Weights of a small transformer language model.
Size: 23 layers, width 128, vocabulary 1325, 4.87M parameters.
Training: 254M tokens, 15516 steps.
Each number is 128 + 24 x the weight over its row's rms, rounded and kept within 0 to 255. Layers, rows and columns count from 0. The size above them is the row's rms in percent of the matrix's.

# layer 14 MLP up, 512x128, rms 0.174, rows 0-104, columns 0-63
size [107  99  97  97  87  98 102 107 106  90 102  89  92 114 106  88 104 101  94 104  90  96 102 103  97 103  89  99  99 107 110  99 128  95  97 101  88  95 100  98  97  98 106 102  90  94  97 101 116 102 100  92 101  99  98  89  96 106 107  97  87  95 102  95  93 100  90 106 106  90 100 198  99  98  94  93  91 113  99  99 110 122 100 102  93 110  96  92 104 100 114 107  94  92 108  95  95 103 111 103  98 105  98 107 107]
[[146 120 145  81 101 131  77 116 109 119 145 134 132 104 151 107 196 123 137 105 137 106 101 112 108 156  88 129  75 109 149 139 114 133 133 125 139 147 121 157 124 167 105 147 152 136  98 162 137 114 160 101 156 116 122 152 128  96 164 171 150 149 100 149]
 [137 108 100 125 109 107 120 102 173 143 118 153 121 149  89  93 113 142 130 123 106 134 120 161  69  82 139 155 136 121 110 139 173 140 127 162 123  86 143 141 108 151 110 138 154 128 143 109 154 124 164 128 125 149 114 116 121 132 146 120  88 128 125 161]
 [165 162 103 107 117 150 169 111 128 100 172 122 122 119 125 120 120 122 119 129 137 137 126 136 132 150 104 161 151 139 107 138 154 158 102 138 131 143 144 126 135 148 138 171 132 138 139 136 129  97 139 146  83 159  41  94 115 191 113  97 183 126 137 123]
 [119 117  93 163 137 168 106 118  82 156 123 118 123 129 151 117 142 136 105  96 161  96 140 131 106 144 138 108 159 141 157 134 108 168 117 140 131 134 134  85 148 120  98 106 133 127 107 172 126 117 112 123 127 116 117 100 111 142 122 110 132 166 143 170]
 [144 115 142 111 110 142  98 119 147 122 146 113 152 136 117  94 137  74 137 143 112 133 140 128 108 123  95 134 116 115 125 168 117 135 168 202 151 157 156 114 150 168 134 129 167 138 120 117 140 118 117  92 181 117  94 176 185 141 127 121 106 108 142 104]
 [127 114 118 119  97 160 161 119 132  94  83 114 143 129 168 133 130 127 113 104 129 133  99 142 101 102 147 129 165 127  88 130 141  55 125  82 162 110 142 134 167 143 151  67 114 142 155  92 146  84 130 170 131 126 114 119 119 144 156 155 123 107 132 156]
 [148 155  88 109 139 138  91 152  93 116 111 113 143 132 124 163  91 126 109 121 135 135  81 131 128  99  77 138 206 134 119 101 151 126 140 144 128  96 139 111 165 119  92 150 112 132 104 123 122 119 126 122 115 141 134 154 109 134 128 122  90 140 162 128]
 [177 124  86 121 166 145 143  97 110  85 131  98 143 111 136 126 150 136 109 152  93 122 134 120 130 123 132 140 157 156 152 149 126 155 185 105 118 134  93 183 108 107  86 133  88 174 155 120 145  92 123 142 137 122 110  94 107 143 143 114 111 110 140 135]
 [ 73  92 119 146 135 159 119  99 131  95 156 120 103 160 180 104 156 136 182 164 111  95 181 178 140 156 102 144  92 169 114 175 146 130 156 157 108 151 117 105 121 113 127  80  86 103 145 125 110 180 120 129 121 128 104 127 123 109 152 115 122 127 102 111]
 [136 140 122 112  71 134 124 107 142  98  97 106 119  96 100 121 145 163 135 180 140 148 138 103 108 136 157 124 143 122 184 126 125 141 152 189 110 105 154 113 146 103 142 106 142 119 142 114 166 123 158 146 154 118 133 140 139 152 121 141 146 113 134 116]
 [124 136 120 111  96 135  99 129  87  87  95 175  98 124 109  96 144 176 163 151 128 136 134  79 155 177 134 158 155 135 176 117 103 129 103 149 115 129 128 140 146 117 109 119 143 153 123  90  81  62 136 126 177 128 163 132 138 135 120 133 131 137 147 138]
 [ 94 105 124 147 140 174 137 122 108 131  78 124 162 161 134 117 173 118 109 139 164 135 141  92 143 127 139 169 128 105 120 154  96  88 144  95 158 112 137 135 182 153  99 135  92 133  87 129 124 115  94 132 114 104 107 146 123 120 151 141 145 134 123 155]
 [147 148 124 110  96 149 134 134 110 125 192 152 128  90 125 123  92 145 122 132 156 144 107 163 122 120 145 118 106 138 152 131 122 136 135 121 129  68 120 136 142 155 141  96  83  75 139 144  93  99 142 152 132 105  96 164 141 119 132 139 113 176 153  96]
 [ 98 130 128 132  74 129 152 112 104 143 142 118 116 131 122 154 107 154 144 143 139 156 127 138 119 126 150 141 154 143 104 136 145 115 133 102 148 140 115 160 120 116 163 138  87 124 136  53 121 118  81 168 146 154 107 137 125 107 150 164 137 149 115 115]
 [109 141 102 143 128 126 163 114 127 119  97 132 113 156 122 144 101 118 111 128 107 144 115 149  88 164  91 135 108 168 151 111  98 176  79 119  94 145 147 138 119 100 153 124 110 106 118 126 131  89 172 117 185 118 111 121 116 155  98 155 112  71 135 102]
 [ 95 151 110 139 137 141 110 150 141 115  76 112 152 168 139 147 106 131 145 135 137 110 131 120  94 144 125 145 148 138 144  94  87 112  83 113 144 157 122  90 107 123 110 138 149 140 150 137  86 105  89 125 132 180 148 143 117  56 140 149 136 123  79  61]
 [123 122 112 127 155 111  87 133 167 135 103 181  95 143 107 141 118 137 131 153 153 152 123 174 145 154 116 134 139 162 146 118 129 172 106 118  66 166 161 115 127 104 123 126 110 109 140 180 147  91 135  95 126 122 148 104 181 160 134 126 112 123 156 111]
 [115 146 137 110 138  93 151 141 121 159 177  89 123 117 129  96 127 155 144  66  96 133 132 147 157 119 115 161 166 115  96 166 103 121 109 107 143 139 139 130 146 183 167  92 135 116 163 132 135 120 101  93 106 105 150 118 142 115 150  94 127 142 111 150]
 [115 106 119 129 110 150  91  95 123 136 117 154  94 104 123  85 131 155  88 153 148 138 143 125  86 122 131 124 147 137 134 172 125 175 130 141 156 135 114  84 135 134 115 121  79 131 108 108 156 165 124 141 134 134 148 109  84 104 135 179  56 148 132 138]
 [110 135  99 109 128 138 102  76 119 110 121 151 112 126 157 122 139 155  78 118 143 128 125 162 119 131  84 108 102 126 106 199 119 162 147 114 176 185 136  99 133 115 127 137 105 142 118 153  94 135 112 162 112 141 114 182 123 123 120 110 115 120 118 170]
 [134 130 124 119 146 105 136 122 139  97 123 129 126 145 113 142 120 177 132 127  80 144 138 118  76 138 118 157 154 154 150 142 119 120 128 149 129 151 122 127 139 151 136 125 135 124 161  93 107 142 114 147 135 159 102 114 121 137 144 132  76  99 147 129]
 [127 150 190 136 156  82 119 130  94 177  84 110 144  92  91 158 139 159 121 139 145 132 130 127 111 158 158 140 113 115 152 130 157 151 107 111 147 101 119 138 118 136  89 136 119 129 176 103 128 154 126 157 122 131 135 142 140 118 172 149  98 142 121 133]
 [102 147 107 122 176 131 107 148 142 151 131 179  99 141  94  78 167  94 130 134 131 110 147 170 157 118 101 127 104 121  96 173 157  99 132 164 126 145 156 122 139 115 126 115 109 138 104 171 143 133 130  66  73 115 120 142 128 131 122 127 119 148  98 115]
 [142  87 158 124 180 139  88 153 150 111 140 137 129 152 136 140 130 126 134 101 131 188 117 113 138 158 135 161 124 135 126 110  88 140 122 118 111  90 124 177 116  77 120  95 139 133 105 137  92 126 118 127 125 108 148 125 108 142 146 129 103 111  89 171]
 [ 95 136 166 134 125 122  82 130 152 159  93 138 170 130 147 111 160 133  71 186 176  69 139 139 132 103 160 169 119 149  92 138  95 131 118 135 143 105  86 150 121 141 127 104 153 118 140 126 118 109 139 149 165 131 137 126  69 168 129 131 137  84 126  95]
 [ 71 148 156 105 154 116 144 130 124 102 120 163 125  98  91 138 120 131 146 159 146 117 135 167  82 120 144 115 148 111 165 198 133 109 135 124 182 136  86 115 119 117 126 141 144 150 136 112  83 113 143 129 127 142 126 116 124 127 123 123 111 155 125 119]
 [133 152 123 146 137 131 118 136 118 105 134 121 139 116 161  77  90 128 124 118 140 111 153  86 112  95 107 149 137 123 127 107 138 160 121 124  88 137  93  96 160 136 120 148 114 114 112 116  84 107 156 155 102 118  94 131 159 112 103 133 106 121 156 135]
 [150 100 118 129 124 114 146 126 152  98 166 136 163 184  90 126 156 125  95 100 177 109 103 140 152 119 109 135 144 117  85 147 126 114  94 115 150  95 123  76 116 134 124 107  82 127 101 124 114 126 163 159 127 140 146 160  79 151 155 137 155 108 145 101]
 [142 120  74 147 122 167 132 143  86 107 111  62  87 105 131 123 144 120 154 170 115 122 102 163 122 127 155 117 134 103 160 134 131 142  96 105 153 142 187 127 100 103 139 125 130 124 137 118 106 132 107 160 135 166 137  84 130  81 105  87 161 128 145 113]
 [124 171 139 101 123 109 163 140 113 124 128  98 184 170 167  83 132  98 172 118 155 140 101 132 103 134  94 124 106 120 132 130 138 154 135 134 142 127 143 142 167 107 145  95 130 101  92 117  88 145 145 166 149 139 119 136 130 151 116 154 106 137 143 117]
 [ 89 156 113 117 114 110 111 142  81 108 151 138 108  97 123 181 117 143 112 131 105 137 181 149 114 183 157 129 117 110 107 133  87 104 151  92 116 130 154 113  85 134 126 144 110 105 115 155 128  98  95 134 104 124 124 158 130 103 133 108 127 176 152  85]
 [131 132 135 147 122 155 127 153 155 116 133 135 106 102  93  91 121 103 141  94 130 156 130 144 121 108 126 123 142 145 130 106 132 159 143  78 153 151 101  79  98 126 165 122 131 132 123 164  96 115 132 140 129 158 114 144 131 110 132 146 154 166 154  87]
 [135 152 100 153  88  71 163 109 104 140 121 160 131 124 114 150 132 141 128 147 127 167 172 139 136 155 105 132 188 133  99 111  96 129 102 169 165 150 137 144 120 112  86 141  99 153 100 164  86 153 115 136 114 135 113 106 129  97 116 104 123 160 137 131]
 [101 101 117 108 127 130 120 137 139 131 118 164 109 136 208 109  99 123 143 162 131  96 107 128 136 135 122 158 179 137 138 112 103 112 123 125 140 158 100  80 141 130 155 106 129 107 105 108 141  99 100 166 108 176 130 160 134 132 106 143 159 152  59 137]
 [130 115 165 100 117 109 129 109 134 132 109 121 152 111 119 144 137 103 170 158 139 165 124 117 102 161 178 149 160  83 129  95  88 156 160 111  93 136 167 128 188 155 139 130 159 173  92 121 120 127  95 148 168 123 123 121 130 134 107  86 143 124 137 133]
 [121 106 117 134 143 147 163 137 140 135 153 128 114 107 118 157 157 153 143 157  99 122 137 128 124 129 126 160 127 139 154 143  94 114 119 174 123 138 101 122 120 118 137  88 124 138  97 138 130 145  83 147 115 165  92 155  69 132 100 151 142 103 118 112]
 [138 131 127 127 133 112  95  92 122  95 114 142 140 148  95 130 156 127 172  81 109 153 157 123  68 125 156 104 165 148 121 141  93 112 164 140 118 113 105  43 138 127 136 167 154  67 124 126  84 119 158 142 127 115 164 148 131 110 141 124 175 130 128 120]
 [120 191 103 102 107 136  99 203 113 128 111 156 165 103 135 125 168 127 138 156 122 129 125 151 130 131 105 110  92 126 128 144  94 131 118 139 136 133 117 132 105 113 134  88 181  82  93  94 118 129 155 105 114 114 151 109 107 128 117 152 147 140 147 115]
 [111 120 115 145 118 134 140 126  83 145 131 108 115 122 130 156 130 103 125 167 145  98 147 149 149 105 168 137  94 118 145 144 101 134 118 116 120 113 128 181 104 113 149 101 119 153 147 149 114 113 106 131  81 137 143 119  88  97  93 152 133 162 111 100]
 [134 148  95  91  77 110 119 123 150 136 126 160 127 126  91 120 159 111 122 103 120 184 137 157 144 148 159 106 107 182 113  88  97 128 139 150 148 109 140  84 129 135  98  91 152  65 112  77 123 128 135 150 112 122 115 119  96 137 161 121  90 138 136  94]
 [146 116 129 129  92 155 116 155 171 122 112 107 148 147 138 122 152 139 104 110 115 102 156 157 117 135 140 132 149 115 135 161 150 109 163 127 141 131 133 195 130 136 143 128 132 131  91 125 134 148 204 114 127 103 117 110 122 148 105 109 144 100  97 123]
 [120  85 155 149 157 140 155 137 114 100 153 133 119 176 119 123 121 155 140 105 131  96 133 140 113 116  88 127 136 141 129 134 157 147 141 116 132 118 143 120 145 177 125 160 132 111 152 147 156  70  84 116 114 123 113 135 128 128 186  87 137 155  76 102]
 [106 156 122 148 126 106 130 107 118 152 167 136 135 141 118 131 141 146 120 115 132 156 131 120 187 102 132 108 108 113 136 102 100 134 124 113 129 150 143 114 135 131 146 124 107 114 154 121 104 120  70 123 146 137 178 124 133 105 159 184 159 128 126 113]
 [145 102 143  81 108 142 113 106 147 122 187 118  97 147 133 100 127  85 127 109 100 141 142 172 130 110 147 152 111 126 156 154 134 127 142 150 117  90 158 137 139 134 121 131 170 103 152 150 172 124 166 129 136 103 107 125 114 119 110 121 154  73  93 136]
 [143  95 150 151 172 154 142 108 116 145 107 140 137 104 154  95 144  96 142 113 152 130 148 154 128 140 138 104 167  83 121  97 131 118 163  85 131 120  80 131 123 136 106 148 122 119 125 166 146 154  92 128 126  95 133 126 117  90 144 112 108 129 123 159]
 [104 132  97 137  98  99 135 109 117 150 144 141 132 155 152 172 105 118 131 125 143  96 105 162 123 134 165 125 118  98 105 161 117  92 148 130 147 113 104 113 139 119 112  81 147 146 147 139 125 155  88 142 129 132 130 165 122 169  89 120 129 106 147 128]
 [ 99 140 126 149 143  79 156 120 133 131  97 139 124 117 116  82 134 114 113 135 112 138 100 117 113  84 159 138 124 120 144  73 112 118  64 167 103 133 159 175 130 162 103  88 160 131 160 115  95 137 111 151 127 150 120  80 113  99 141 127 162 114 112 143]
 [102 155 112 121  93 131 133  90 140 143  88 122 111  85 117 177 122 139 153 113 107 160 174 154 135 106 129 142 162  98 134 141 151 108 145 136 100 133  84 138 147  80 127 146 120 147 149 128 155 173 131 134 154 157 125 125  63 102 150  95 137  96  80 162]
 [164 124 108 171 144 123 149 152 104  96 124 110 117  99 145 159 133 162 139 175 105 102  92 134 131 125 120 120 117 143 139 110 117 141 112  91 108 125 130 192 126 133 126  77 132 150 159 162  82 149 116 165 143 170 141  75  67 172  89 155 104 139 120 144]
 [148 137 163 123 140 100 103 142 172 133 116 104 107 101 160  97 143 140 119 132 163 104 156 135 125 114 170 146 136  86 164 150 138 138 123 138 162 101 173  88  95 105 135 135 141 147 123  97 105  99 117 150 105 124 102 132 143  68 118 157 157 166 135 122]
 [146 154 178 115 130  88 100 152 143 136 140 104  91  94 138 121  72 141 112 134 133 155 125 141 188 151 110  88 110 101 119 135 126 132 115 147 140 173 118 121 158 139 148 130 101 106 142 145 112 141 114 140 151 125 152  88 163 169 137  97 126 133  80 169]
 [107 121 146 124 100  96  91 154 136 109 136 177 102 130 112 151 105 124 143  93 113 113 172 111  98 126 128 106 144 153 125 111 113 145 156  96 150 115 164 175 115 142 115 133 153 176 118 104 143  73 113 140 112 196 128 126 136 149 110 108 151 130 115 157]
 [122 157 154 119 178 117 104 170 133 137 121 127 117 109 164 125 129 133 159 109 128  80 122  94 115 135 158 130 126 144  85 138 116 118  99 180 120 116 117  98 146 121 104 115 142 173 129 174 131 117 133  98  90 130 126 165  96 114 157 151 106 120 123 159]
 [111 126 124 142 133 144 177  94 180  67 102 176  85 159 135 139  96 113 161 149 125 169 119 118 141 104 155 135 120 136 100 163 160 117 121 149 143 164  79 152 118 150 132  81 116 123 149 141 103 140 159 140 125 141 156 117 136 121  78 110 142 133 118 148]
 [117 127 120 122 151 129 127 156 124 157  99 138  92 117 100 104 114 115 108  79 117 150 136 130 109 100  87 133 136 135 126 107 133 119 162 121 147  80  94 161 105 143 116 102 134 103 112 122 140 103 114 105 147 111 116 163 127 114  41 163 135 117 156 127]
 [150  84 116 104 114 100 144 137 118 119 122 154 107 102 124 147 104 118 159 125 147 120 142 124 103 133 147 155 132 143 154 133 155 147 146 141 159  70 141  88 142  78 118 105 152 137 127 162 115 154 125 123 159 135 124 147 170 108 133 126 138  63 118 124]
 [ 93 130 114 160 101 113 123 117 139 135 140 117 121 151 160 131  84 102 114 119 152 154 121 111 167 126 104 137 159 105 105 153 161 126 161 142 152  85 148 135 131 124 146 165 120 109 159 141  85 131 145 140 167 126  91 137 125 135 154 176 109  99 128 143]
 [129 119 135 131 129 121 141 108 146 130  95  93 162 120 144 123  98  88 112 102  94 130  97 143  92 150 198 146 139 123 147 112 112 134 135 170 181 139  98  88 174 144 139 155 141 134 103 135 128 134 125 174 138 107 104 126 150 139  97  96 168 116 156 106]
 [132 132 147 147 130 122 128 140 104 130 127 144 118  78 135 126 132 111 124 113 126 129 131 146  64 144  57 135 164 142  65 115 153 118 135 149 129 122 126 172 146 147 149 111 115 108 124 103  72 126 120 117  88 133 133 139 140  75 105 176 123 120 156 102]
 [126 136 105  85 136 145 111  87 160 144 137 123 135 160 104 110 149  94 109 136 113 142 130 115 128 168 134 176 121 116 113 112 122 146 127 129  82 130 115  91 172 116  61 128 131 102 163 105 113 118 123 155  95 149 161 140 138 129 129 124 121 140 159  96]
 [136 130 133 168 115  99 116 125 126 147 155 120 107 133  69 151 128 144  91 136 136 177 148 104  87 128 134 125 171 111  87 138 136 128  89 162  94 120 150 138 134 160 116 103 130 152 157 133 139 113 153 112 135 135 118  95 125 144  77 178 118  89 136 136]
 [116 141 110 118 136  95 152  95  86 142 157 168 144 114 144 125 138 133 170 133 141 136 110 133 155 138 108 124 200 109 123 133 108 154  98 116 160 131 142 127 123 112  98 150  86 136 138 138 116 188 147 134 140 140 152 103 101  90 151 151 122 126 138 133]
 [151 133 120 129 116 129 117 135 130  99 137  97 123 132 122 102 152 122 107 150 144 113 138 112 173  98 176 150 115 116 105 143 150 139 103 143 126 114 134 133 135 114  96 142 135 134 152 133  91  95 146 169 104  92 147 193  88 127 150 125 115 103 153 135]
 [144 124  99 144 162  84 143 143 170 147  98  93 102 116 119  76 121 133 135 164 162 119 115 134 126 113 194 130 146 163 191 110 148 151 126 147 120 110 158 130 115  88  93 150 114 114 113 120 116 118 163 140 147 146 128 158 137 133  86 123 112  96 157 139]
 [120 123 108  88 127 126 134 112  93 130 109 130 158 108  99 132 121 122 103 175 150  73 123 143  95 113 162 177 146  81 151 117 143  96 123 141 122 143 170  72 111 147 109 129 136  90 125 125 177 101 125 189 111 103 133 159 125 144 116 109 157 143 148 101]
 [117 133 159 148 124 158 116 136 158 146 126 147  93 115 126 105  81 125 101 136 154 138 133 125  66 117 146 136 131 163 110 127 104 125 147 122 133 146 161 152 172 130 131 115 120 166 143 132 104 143 124 159 112 138 149 140 101 132 136 140  95 100  81 163]
 [ 99 136 149 126 121 132 118 192 122  97 144 104 131 141 126 128 115 149 119 145 113 131 142  77 145 165 130 151 164 127 112 138  85  72  86 136 130 138 104 102 109 127 123 122 127 115 167 123  98 149 127 133 151 126 138 145 133 113  80 180 114 109 148 153]
 [ 97 119 143 133 160 128 115  93 120 107 143 136 143 146 102 170 152 117 145 101 169 121 121 135 152 104  94 146  98 116 158 126 147 121 125 127 155 139 103 114 126 124 153 133 133 151 192 126 112 142 112 153 115 104  77 143 107 112 121 147 117 141 141 100]
 [129 137 120 144 129 138  84 115 114  74 132 130 181 124 163 106 141 149 147 156 111 161 108 122 111 108 105 182 124 127 106 156 119 133 136 161 148 119 134 115  74 112 110 133 113 116 154 176 115 163 126 140 109 132 113 131 129 135 127  96 108 131  95 145]
 [100 135 106 126 139 121 132 144 106 110  93 161 155 174 102 107 150 133 181 130 100  74 104 128 125 175 129 156 129 113 119 144 122 125 134 137 122 134 147 125 120 146 121 142 152 140 134 104 156  93 111 152  83 134 136 160  99  93 126 124 114 155 138 133]
 [156 151 137 100 106 126  88 155 129 126 106 123 161  77 122 167 131 149 141 140 143 141 134 114  54 142 154 133 129 136 137 125 125 149 149 109 137 149 151  74 121 123 149 112 143 101 128 168 149 153 153 185 139 120 106 133 110 146 125 160 127 112 130 118]
 [152 170  99 152 126  75 158 114  99 130 131 160 125 116 146 142 138 156 151 158 112 141 170 141 111 143  87 136 160 117  90 115  75 151  96 147 148 133 139 165 120 103  84 134  82 157 108 168 106 138 124 132 113 133 120 108 125 112 113 116 137 160 133 108]
 [123 156 118 133 163 133 158 141  87  85 111  88 126 155 152 109 140 134 141 121 124 133 139 115 154 130 123 108  98  72 104 150 112 149 125 112  90  79 123 140 148 108 103 133 162 136 121 107  97 114 122 133 143 115 125 123 132 147 130 107 141 120 116  94]
 [117 140  94 118 134  86 108 138 180 143  84 140 140 139 181 123  87 153 134 174 145 135  84 166 132 115 133 116 139 108  99 127 131 165 138 137 150 160 120 103 131 153 137 149 117 175 119 170 145  96 105 118 102 122 140 148 139 147 140  98  87 149 155 152]
 [100 130 110 136 149 179  93 104 127 137 149 160 134 136 125 163 110  89 139  95 127 128 118 139 133 153 114 146 126 166 122 102 136 118 114 123 135 121  97 123  78 128  88 122 134 128 107 190 124 129 119 142 174 174 129 138 121 122 111 142 143 112 144 121]
 [129 132 127 136 139 114 104 124 120 121 130 113 175 121 106 114 182 139 141  92 115 146 111 144  94 113 130 106 112 124 139 150 112 158 141 125 127 110 149 133 112 123 139  83 140 155 143 172 155 163 140 153 123  99  88 119 138 188 144 138 137 155 148 138]
 [158 137 103  98 140 139 126 141 157 156 151  77  66 119 140 128 136 132 122 165 101 133 152 108 132 166 142 114  87  76 131 151 122 145 149 103 106 134 134 173 124 122 132 132 127  97 155 134 125 113 149 119 155 140 137 131 134 154  86 154 111 138 115  88]
 [123 135 110  79  86 110  68 176 101 173 156 131  91 152 145  94 129  90 115 101 133 102 172 112 137 153 116 101 116 164 112 138 172 145 109 159 125  97 136 129 104 144 141 120 102  89 117 126 123 129 156 154 115 108 109 141 116 150 123 139 106 117 149 148]
 [144 100 169 117 101 134 173 120 114 123 127 105 158 148  97 125 170 111 171 150 117 161 128 153 158 109 124 130 203 150 133 128 109 129 133 131 113 149  97 109 139 132 127 109 102 161 108 124 178 110 107 108 103 152 113 160 112 143 134 139  87 163 138 123]
 [131 123 109 109 142 130 117  99  99 145 108 132 119 123 114 135  87 135  92 159 103 117 153 138 142 120 107 147 138 121 169 127 147 104  94 114 122 136 153  86 153 100 150 146 100  84 114 129  92 144 149 125 109 139 145 106 151 110 133 194 130 121 142 146]
 [149 131 114 123 136 119 114 105 149  99 145 127  87 123 163 124 118 143 122 146 105  86  95 119 160  87 149 139 137 129 105 135 141 165 132  99 159 170 125 166 127 131 109 115 122 146 108 121 132  92 116 139 140 118 198 189 105  76 108 116 119 146  92 121]
 [144 107  97 165 158  90 139  93  90  83  92 145 138 117 127 109 147 124 130  95 153  93 143 115 122 145 112 147 104 105 139 152 153 155 149 134 123 117  85 138  75 146 128 170 128 123 128 141 113 122 145 185 126 123 125 113 161 135  84 138  92  97 142 146]
 [143 121 107 108 140 187 101 119 110 115 147 100 158 113 144 166  94 188 109 171 130 132 168  94 137 102 125 110 106 146 153 159  92 144 129 131 129 132 144  87 113 131 108 113 118 139 138  97 110 140 161 154 104  98  99 173 122 116 108 142 176 124 137 108]
 [148 133 123 120 129  89 134 102 114 129 148 114 139 130 110 101  97 137 118  94 150 103  82 128 152 173 110 114 106 143 101  87 112 184  97 101 125 157 137 149 135 159  95 138 122 114  95 104 100 115 124 142 140 115 134 150 149 143  92 166  65 126 154 128]
 [139 102 160 124  93 125 175 165 112 134 107 116 114 167 124 124 118 101 143 104 146 163 122 149 122 150 101  69  99 122 113  94 145 147 112 167 128 136  99 105 168 119  92 152 107 127 129 121 131 167 125 129 123 124 128 152 115 187 157 128 155 110  81 152]
 [140 116 122 139 160 117 121 162 146 135 168 108 107 116 132 129 154 112 137 129 138 176 136 158  78 141 121 132 132 167  64 170  44 167 138 152 123 108 115 129 121 164  81 166 128 141  94 147 140 128 148 151 112 136 141  97 163 133 149  91 145 173 112 136]
 [142 135 119 134  71 139 150 158 133 130 105 101 170 147 140 118 102 120 134 130 156  66 117 132 119 151  95 120 184 137 117 165  86 115 145 121 143 104 149 121 107 154 102 119 130 178 127 135 156 137 141  95 139 166 154 102 116 141  79 125 116 136 133  98]
 [142 112  94 134 189 107 119 118 132 114 110 110  92 142 154 162 173 141 140 163 104 125 151 140 153 181 157 111 134 108 115  92 145 145 139 137 160 114 145 150 148 137 118 127 116 165 137 115 129 134 114 148 145 124 107 127 118 123 151 150  91 130 105 125]
 [101 159 130 157  69 121 142 109 141 116 150 132 156 165 103 161 106 130 164 119 159 106 120 128 143  80 130 107 137 130 159 123 129 129 108 143 133 121 114 151 127 164 111 162 135 144 116 126 154 100 128 142 174  76 151  92  82 138 120 126 122 104  85 137]
 [138 140 126 111 110  82 146  98 189 163 119 133 112 111 136  61 113 151 131 127  92 163 123 129 164 146 137 142 105 101 163 103 141 163 130 126 118  80 115 111 142 137 173 152 116 107 145 121 170 155  82 172 114  96 139 140 131 166 135 132 166 139 143 106]
 [149 139 115  88  81 144 114 106 103 148 131 159 133 125 107 110 173  94 104 109 110  92 159 140 123 130 148  77 142 150 159 139 126 137 148 136 125 123  87 157  98 114  98 114 101 102 116 141 130 125 120 132  97 168 140 104 130 143  91 116  95 120 116 155]
 [124 199 131 114  88 130 116 130 130 135 143 162  75 127 143 119 139  82 121 173 105 120 122 119 140 121 142 129 171 141 140 152 103  83  98 100 179 120 171 114 148 123 133 159 163 138 142 114 123 112 115 140 150 128  99 171 144  79  78 128 135 169  86 166]
 [126 156 129 135 124 131  97 102 116 115 129 119 129  96 119 142 141 161 111 137 132  82 137 175 116 142 123 127 152 135 113 103 159 111 123 125  95 127 130 161 113 131  87 110 142 105  85 120 126 113  51 135 163 128  72 134 143 151 141 115 121 135 105 138]
 [134 142 116 136 154 138  85 126 113 120 130  64 135 122  81  97 134 122 166 146 114 165 169 137 118 156 143 108 140 106 105 148 118 113  91 146  66 193 130 146 126 122 122 136 105 122 141  80 101 149 132 127 112  92 127  95 127 162 109 139 119 140 112 140]
 [152 109 125 152 141 125 149  74 123 111 159 124  97 130 118 122 131 112 111 166 101  66 147 142 144 142  99  91 158 168 132 134 148 147  87 128  78 131 136 126 141 125 148 139 101 110 142 153 128 154 127 139  78 129 101 106 110 136 134 134 168 126 140 149]
 [172 122 114 122 111 165 102 176 122 173 137 120 122 111  96 110 161 122 114 119 121 142 120 158 121 188  87  57 168  78 109 150 149 143  76 130 173 149 143 146 135 144 114  88 123 121 137 151 133 112 120 115 141 135 111 147 129 121 109 156 153  83 157 130]
 [116 140 173  90 134  75 133 147  74 124 108 133 102 157  91 162 148  97 144 157 176 142 154 161 125 120 112 144 116 126 112 123 160 142 139 139 156 174 150 109 137 175  94 148 152 111  98 126 139 132 184 118 123 114 117 157 126 111 139 131 128 114 132 131]
 [ 60 136 146 129 127 142 136  96 157 106 167  97 139  95  97 148 112 129 138 126 147 151 125 139 116  87 165 115 123 150 137  91 131 136 136 147 107 140 156  83 163  90 149 122 133 152 132 127 115  97 115  98 117 113 119 117 134 189 143 124 143 115 144 153]
 [156 156 138 113 112  99  95  79 134  98 129 145 134 120 129 127 143 119 126 100 140 108 130 133 132 112 143 141 122 103 128 109 146 136 105 115 130 149 137 167 139 134 104  95 110 104  99 169 116 133 169 158 191 103 134 116 117 148 110 131 158  92 118 126]
 [120 151 100 137 153 114 133 106 162 141 113 159 139 130 121 129 100 128 111  87 163 111 138 141 161 119 138 121 136 133 122  91 125 118 109 106 142 125 144 142 107 126 126 145 151 120  81 117 124  63 151 108 124 138 123  90 111 120 145 190 100 169 162 159]
 [133  86 120 168 136 137 121 123 159 127 136 117 108 168 112 121  93 118 169 126 126 127 131 172  84 149 119 115  93 132 128 119 100 112 162  96 140 118 149 102 122  96  95 128 144 147 111 153  86 109 116 136 145 141 119 143 110 131 100 128  94 134 101 115]
 [146 171  77 140 105 102  94 120 141 117 150 133 146 111 145 114 138 143 161 114 119 153  96 139 129 157  99 127 147 109 112 109 111 145 111 111 172  95 142 146 218 151 175 152  86 128  89 130  95 141 103 163 103 123 133 132 110 140 158 153 151 114 134 131]
 [139 115 111 167 133 123 124 175 167 100 163 136 134  96 161 125 148 154 148 126 153 155 123 144 157 100 115 111 109 134 121 146 106 138 110 128 121 117 127 148 141 112 163 119 138 120 144  92  89 163  92  95 104 152 120 107 139 135 183 125 124 122 150 117]
 [140 158 115 149 112 146 115 152  78  99 110 132 124 121 141 115  99 100 114 169 146 116 144 181 148 110 163 123 123 159 128  91 111 122 138  93 141 117 143 166 113 104  76 116 135 107 163 124 128  99 139 149 106 141 136 102 119 117 148 122 103 143 108  89]
 [162 146 134 101 139 107 154 130 106 117  96 193 136 152 128 137 101 106 148 101 124 103 148 132 130 148 138 119 101 114 128 107 108 139 168 125 151 128  80 134 146 156 131 106 122 162 152  84 128  97 182 106 140 140 179 141 116 193 125 137  91 124 163 107]]